Part of a small language model's weights.
Size: 18 layers, 4 heads of 32 (2 for keys and values), vocabulary 4096.
Architecture: RMSNorm before each block, rotary positions, no biases in attention or MLP, untied embeddings, capped logits.
Training: a variant of Muon for these matrices, 86M tokens, 5248 steps.
Each number is 200 + 40 x the weight over the matrix's rms, rounded and kept within 0 to 999. Layers, rows and columns count from 0.

# layer 10 MLP gate, 192x64, rms 0.294, rows 74-90, columns 0-63
194,197,191,177,222,250,205,173,180,189,268,215,195,156,144,139,177,183,201,165,235,131,225,233,169,231,209,246,172,214,258,195,231,233,189,191,144,202,204,163,240,193,185,146,297,201,201,197,168,215,190,196,154,175,192,203,195,234,195,203,207,231,230,200
222,230,203,176,212,195,184,185,197,184,214,255,148,217,145,226,268,224,207,192,235,251,178,175,195,265,245,161,200,245,162,203,220,212,183,191,192,221,201,173,207,198,157,203,142,214,172,186,174,224,221,206,219,156,113,169,147,175,178,242,136,151,206,145
71,162,162,218,184,193,204,224,236,214,143,234,160,218,207,237,213,182,183,226,205,218,187,171,287,215,207,212,181,181,208,207,129,214,180,163,251,200,238,230,236,237,221,271,256,217,182,260,246,186,131,196,230,220,173,190,162,235,268,193,121,215,149,168
251,156,215,202,183,260,304,245,187,216,237,276,139,260,234,179,256,141,162,302,248,133,193,215,151,247,198,219,173,167,220,162,208,167,234,215,217,252,251,162,178,201,152,211,252,192,231,209,286,167,247,125,266,178,195,258,198,285,158,204,209,239,158,179
159,137,231,187,130,138,212,213,119,211,157,146,206,238,178,188,159,181,227,236,285,216,266,239,194,291,182,241,155,209,149,230,167,248,194,230,242,228,235,217,202,240,199,241,234,222,191,211,143,192,159,224,223,206,124,195,206,231,186,337,230,261,209,219
266,144,120,176,129,195,205,302,256,217,189,167,210,187,178,230,226,179,230,251,174,227,199,205,217,188,184,170,65,257,179,199,245,165,152,200,231,165,155,213,216,248,199,242,210,215,184,152,207,164,151,179,248,97,210,164,204,230,203,228,209,147,213,142
223,132,181,177,204,191,273,183,190,85,197,216,232,256,194,243,172,225,234,232,173,135,205,247,114,188,169,219,158,125,250,163,165,211,84,172,139,168,240,148,73,218,242,132,190,212,203,296,161,269,178,174,159,208,167,206,201,220,212,238,179,177,273,188
88,249,172,133,189,141,223,210,200,190,273,181,226,244,192,234,230,275,185,266,281,177,176,233,176,218,223,214,138,168,234,161,74,196,216,243,192,152,132,175,232,233,207,226,180,144,208,140,197,194,269,222,214,199,138,248,204,220,104,262,182,262,219,199
230,178,257,235,249,218,192,198,183,187,176,230,245,191,179,214,209,126,134,205,295,203,259,204,71,221,184,197,89,199,180,216,243,194,176,212,156,258,133,168,215,275,229,268,204,207,181,206,159,203,173,193,192,245,193,203,246,192,143,189,216,237,200,162
145,214,308,207,194,211,192,188,213,162,189,173,185,209,167,278,193,197,155,220,144,140,232,226,181,184,236,211,210,120,181,183,214,172,183,182,200,168,270,159,187,232,182,156,214,244,245,242,168,154,214,214,170,201,290,182,224,193,171,242,157,239,149,185
166,215,129,183,271,268,177,217,204,284,202,216,197,272,152,166,279,239,204,223,216,244,228,238,230,134,243,186,142,229,197,155,225,187,160,137,160,213,170,189,221,172,256,234,157,195,150,172,209,166,232,186,206,194,146,211,213,235,197,186,211,143,112,150
206,222,276,217,263,238,163,230,195,221,187,231,216,166,178,243,235,150,177,188,180,195,281,131,157,148,186,247,207,219,254,192,216,205,239,185,201,151,210,172,205,246,239,178,201,205,195,122,195,242,138,238,151,239,186,188,161,230,193,150,159,179,260,234
152,184,210,153,252,268,269,186,238,250,220,219,180,218,252,149,142,183,199,211,212,185,228,174,164,202,267,209,171,209,144,191,213,262,174,245,273,177,221,186,190,130,254,124,236,196,178,235,214,171,202,216,219,161,269,185,161,148,192,128,268,227,178,129
241,234,205,170,277,187,194,231,214,127,185,233,219,262,194,225,195,229,157,162,199,211,128,213,130,220,202,252,193,127,273,153,181,259,186,155,203,204,209,171,228,249,184,214,178,248,93,223,211,221,224,254,236,181,185,219,162,229,199,188,235,220,235,228
174,127,214,189,277,194,239,243,202,237,202,245,195,186,168,230,191,201,234,182,150,177,117,297,162,164,177,186,218,250,206,181,232,216,201,196,149,194,198,207,211,265,136,222,219,186,222,217,196,141,175,231,194,250,161,140,150,203,162,225,233,256,209,245
146,226,123,130,184,208,229,193,215,226,163,190,229,186,137,161,146,227,207,205,174,211,190,162,273,218,205,229,241,191,165,220,219,183,201,225,232,239,205,182,185,226,213,241,265,232,153,204,182,229,240,158,173,224,287,118,188,228,198,208,136,262,180,165
200,235,190,136,186,127,138,217,278,265,186,227,236,210,231,190,160,147,183,228,156,96,185,249,191,172,194,263,225,196,192,122,197,263,165,190,184,159,298,234,160,172,179,167,227,252,195,283,93,221,157,191,211,245,164,196,152,247,185,240,225,223,233,184
# layer 10 MLP up, 192x64, rms 0.29, rows 74-90, columns 0-63
220,263,218,137,173,151,190,193,208,259,153,258,188,178,196,291,192,191,191,181,200,162,174,203,213,204,215,179,218,152,158,195,237,198,211,196,185,226,203,182,205,170,214,210,189,214,237,303,227,138,201,184,162,170,218,195,173,204,203,255,153,254,217,206
223,190,159,183,191,191,182,135,239,176,212,206,221,195,210,215,238,228,150,199,186,203,205,205,163,194,149,262,171,229,185,157,186,189,277,254,217,267,169,147,225,247,209,158,242,254,164,147,144,280,254,165,222,162,203,225,116,238,196,202,196,157,159,178
227,177,144,192,187,229,187,211,204,240,195,230,177,183,155,243,181,249,216,214,279,228,109,212,204,196,205,177,215,236,259,193,207,187,164,215,230,244,245,186,311,280,210,193,140,189,176,247,149,265,190,181,229,233,164,121,148,127,218,191,239,178,189,181
195,257,208,149,194,185,161,221,224,219,287,192,130,182,176,219,146,131,261,176,208,161,212,217,222,162,184,247,263,183,208,131,197,174,238,139,255,159,233,155,257,182,197,201,126,198,194,312,211,255,172,155,206,236,194,247,264,140,181,293,259,273,126,218
259,96,226,124,210,185,174,160,214,255,209,218,214,228,246,188,213,174,143,220,217,243,258,167,143,186,196,148,186,207,177,148,137,280,213,214,166,221,128,237,223,254,179,221,154,146,207,227,196,159,277,202,188,252,201,229,205,120,172,181,172,166,136,180
85,222,164,266,185,218,237,217,224,277,174,202,192,161,207,145,232,199,251,155,115,163,243,230,174,265,241,171,212,237,198,223,225,184,221,207,210,227,100,202,182,230,135,177,259,235,209,232,132,203,168,161,207,143,170,231,123,221,213,224,157,231,201,186
246,109,170,291,276,220,255,104,209,178,261,208,206,223,160,261,205,204,201,141,244,193,277,213,233,230,231,174,255,237,170,128,215,121,213,194,232,165,204,289,249,156,220,216,175,222,229,113,275,192,158,180,192,197,226,159,223,169,263,255,259,160,193,184
167,271,224,219,181,168,147,196,227,221,153,190,246,207,206,166,151,158,178,247,213,234,221,166,286,163,233,201,195,144,194,170,246,184,191,307,206,224,170,198,173,264,144,216,216,193,124,101,170,223,269,210,188,207,285,287,189,183,214,160,178,159,207,190
243,168,285,122,199,127,204,174,122,235,122,163,204,196,193,218,215,166,211,251,246,249,130,114,194,231,195,197,247,219,173,159,297,167,161,131,214,271,187,260,247,211,213,152,157,127,163,112,116,211,219,219,93,137,164,227,144,185,157,215,205,273,201,173
135,235,212,248,147,215,253,176,236,178,271,118,168,227,146,304,230,234,146,119,151,109,141,218,216,240,209,170,193,192,88,184,191,137,209,217,178,139,231,224,268,237,220,255,173,213,157,180,256,177,266,251,204,222,189,194,163,181,219,213,157,205,191,174
156,222,168,180,166,237,159,82,144,217,192,223,210,256,286,167,182,148,197,239,225,180,161,295,137,197,191,197,210,185,247,177,192,210,277,208,226,203,195,276,249,226,217,211,183,212,233,301,212,182,246,244,170,207,179,209,151,207,217,227,244,229,140,248
213,157,200,166,170,125,197,243,173,161,209,277,182,181,144,295,239,180,221,210,171,210,209,165,168,172,242,250,143,206,237,177,178,228,217,199,204,203,214,249,189,197,142,216,199,207,264,219,201,216,250,280,218,218,254,244,164,286,212,96,156,155,197,193
253,144,206,177,177,125,143,181,167,115,213,191,305,151,188,206,182,247,224,159,220,108,198,194,244,212,224,220,157,259,251,173,259,188,211,142,206,204,199,255,192,225,203,163,225,156,214,128,199,209,157,184,133,240,145,145,187,190,224,209,163,166,169,259
201,235,166,234,279,238,211,165,173,224,201,173,224,233,196,192,257,110,249,154,244,239,211,129,192,162,227,218,160,157,188,247,196,210,128,221,192,93,173,164,158,221,88,184,202,241,212,183,184,242,259,177,188,249,278,158,240,180,240,108,224,201,152,238
215,162,188,228,215,131,198,268,207,224,213,173,164,152,161,169,214,243,224,120,182,185,209,224,217,128,188,218,160,194,177,222,211,181,241,191,230,170,175,229,172,220,211,165,198,214,190,179,280,141,213,193,240,220,188,226,226,272,206,227,176,138,219,196
226,223,160,195,184,251,193,219,255,232,152,192,145,178,202,199,151,195,165,148,138,219,219,209,204,143,258,230,198,244,247,197,251,250,245,175,178,228,214,155,173,196,238,177,235,161,261,184,184,227,192,181,171,132,214,192,231,198,164,230,141,234,205,234
197,195,152,116,185,177,230,206,203,185,203,186,191,131,134,159,221,175,195,149,231,158,236,154,167,233,215,197,216,223,233,259,158,168,247,135,224,273,110,194,271,242,210,193,196,163,199,167,218,274,195,247,257,121,205,196,264,243,173,208,86,230,165,192
# layer 10 MLP down (transposed), 192x64, rms 0.162, rows 74-90, columns 0-63
200,161,191,202,212,227,234,191,193,192,278,170,181,207,186,153,189,205,210,189,146,179,235,257,173,193,229,205,218,193,254,174,212,210,182,165,177,229,242,158,197,222,228,154,230,198,206,230,182,226,186,274,207,208,179,259,173,196,144,217,212,232,209,190
184,200,212,222,196,166,206,245,176,168,158,142,228,177,218,203,202,154,175,212,218,169,141,205,198,200,185,144,182,149,191,186,155,147,156,143,185,193,216,185,230,249,201,172,170,195,181,261,202,220,214,185,203,217,277,250,190,191,180,186,253,253,181,222
245,197,169,209,174,221,239,206,223,217,251,242,195,189,200,200,229,207,160,197,186,185,150,132,252,241,171,231,197,238,218,205,159,111,218,227,137,155,236,145,292,211,232,204,223,260,154,274,259,268,222,170,183,195,207,160,280,220,254,154,165,206,213,132
222,177,165,259,162,181,242,178,228,229,207,196,243,204,222,213,267,238,174,218,152,286,228,117,300,225,206,227,171,263,192,238,127,201,171,148,210,213,149,208,202,229,133,91,231,199,320,229,274,246,214,186,181,176,191,172,177,209,228,181,207,197,214,245
253,123,225,266,188,176,93,125,233,240,219,257,246,224,218,181,244,179,231,223,206,221,241,239,153,201,265,201,177,175,156,210,139,255,223,162,208,179,183,181,148,254,201,245,276,205,289,227,209,145,231,239,192,170,148,229,226,231,249,218,202,229,139,177
225,286,149,197,216,236,137,223,113,234,198,176,130,142,212,186,260,239,263,222,220,205,145,195,151,191,203,208,236,260,207,230,257,202,155,172,168,147,218,271,213,236,181,222,202,196,202,302,158,157,105,162,197,234,244,209,177,256,166,259,188,229,205,179
222,245,178,227,250,183,212,181,247,267,203,170,92,183,175,227,243,206,262,205,236,252,176,218,224,174,260,295,316,220,242,212,263,164,216,199,235,225,151,274,233,144,155,223,200,191,124,157,168,180,208,205,203,192,226,143,262,143,176,147,196,188,221,167
220,217,187,153,164,177,166,232,189,217,218,147,260,234,189,148,261,280,267,198,242,205,183,197,242,193,160,216,193,180,201,184,140,153,265,215,156,191,240,199,156,128,207,173,160,186,251,206,195,188,192,110,245,156,164,222,170,137,178,147,244,222,215,142
322,193,267,206,194,254,162,225,221,188,235,209,144,259,156,247,268,182,163,217,235,189,228,248,205,219,156,184,203,184,71,286,226,126,126,131,251,236,174,200,190,266,253,300,187,200,202,156,123,214,235,233,207,208,176,222,205,154,212,171,212,209,259,141
194,115,231,233,175,272,292,182,192,189,194,141,236,208,187,193,226,276,91,173,258,263,176,193,208,228,137,210,263,180,185,205,175,165,251,230,208,209,113,238,237,251,201,229,219,229,165,151,247,220,242,260,146,204,281,126,274,215,264,231,168,260,208,206
243,300,208,238,115,176,190,252,143,216,166,228,264,148,165,155,217,233,272,197,213,143,206,201,175,239,183,138,213,215,228,159,252,240,164,197,212,148,252,239,95,221,216,138,230,257,188,247,181,239,127,136,145,197,178,247,238,182,217,257,182,189,178,168
206,144,173,219,210,195,146,220,257,203,244,121,230,203,192,232,259,225,156,156,239,198,196,192,133,179,206,128,215,167,172,202,168,239,178,181,161,180,171,157,191,112,104,271,148,233,156,241,168,204,235,239,154,223,215,205,237,170,165,177,160,241,190,187
190,156,202,221,188,212,177,134,124,238,209,198,176,286,99,217,125,199,268,240,220,212,171,217,276,221,198,226,216,254,244,184,161,229,93,219,243,191,169,159,226,221,261,175,233,230,213,168,142,191,199,214,229,235,149,214,207,197,161,200,215,118,269,230
236,157,170,221,181,194,282,256,223,165,265,121,221,116,202,218,155,241,142,164,234,228,178,171,291,236,198,283,201,248,129,222,150,160,159,155,203,217,191,165,128,172,138,215,251,201,207,200,171,190,200,182,223,200,209,186,200,212,239,194,211,143,131,197
165,164,212,235,170,229,188,133,176,219,175,163,258,187,167,223,213,179,161,194,173,191,165,225,167,195,198,236,172,205,228,128,167,247,188,154,211,182,234,133,225,161,184,201,238,253,275,193,199,167,266,243,180,219,165,184,229,169,202,117,166,245,202,196
218,238,143,150,220,260,225,163,190,235,192,201,172,215,152,234,205,249,198,212,282,165,157,191,211,212,213,108,269,225,221,174,206,178,259,184,160,217,165,168,232,113,158,168,219,153,168,182,191,187,155,252,167,210,265,223,199,238,177,165,200,188,197,191
112,266,229,223,218,241,224,191,196,221,162,149,129,165,190,209,165,170,233,178,214,142,229,192,188,222,194,144,173,177,172,200,223,195,115,190,251,266,308,251,204,208,209,165,198,216,258,248,131,318,217,230,159,201,89,143,156,202,192,119,219,186,200,231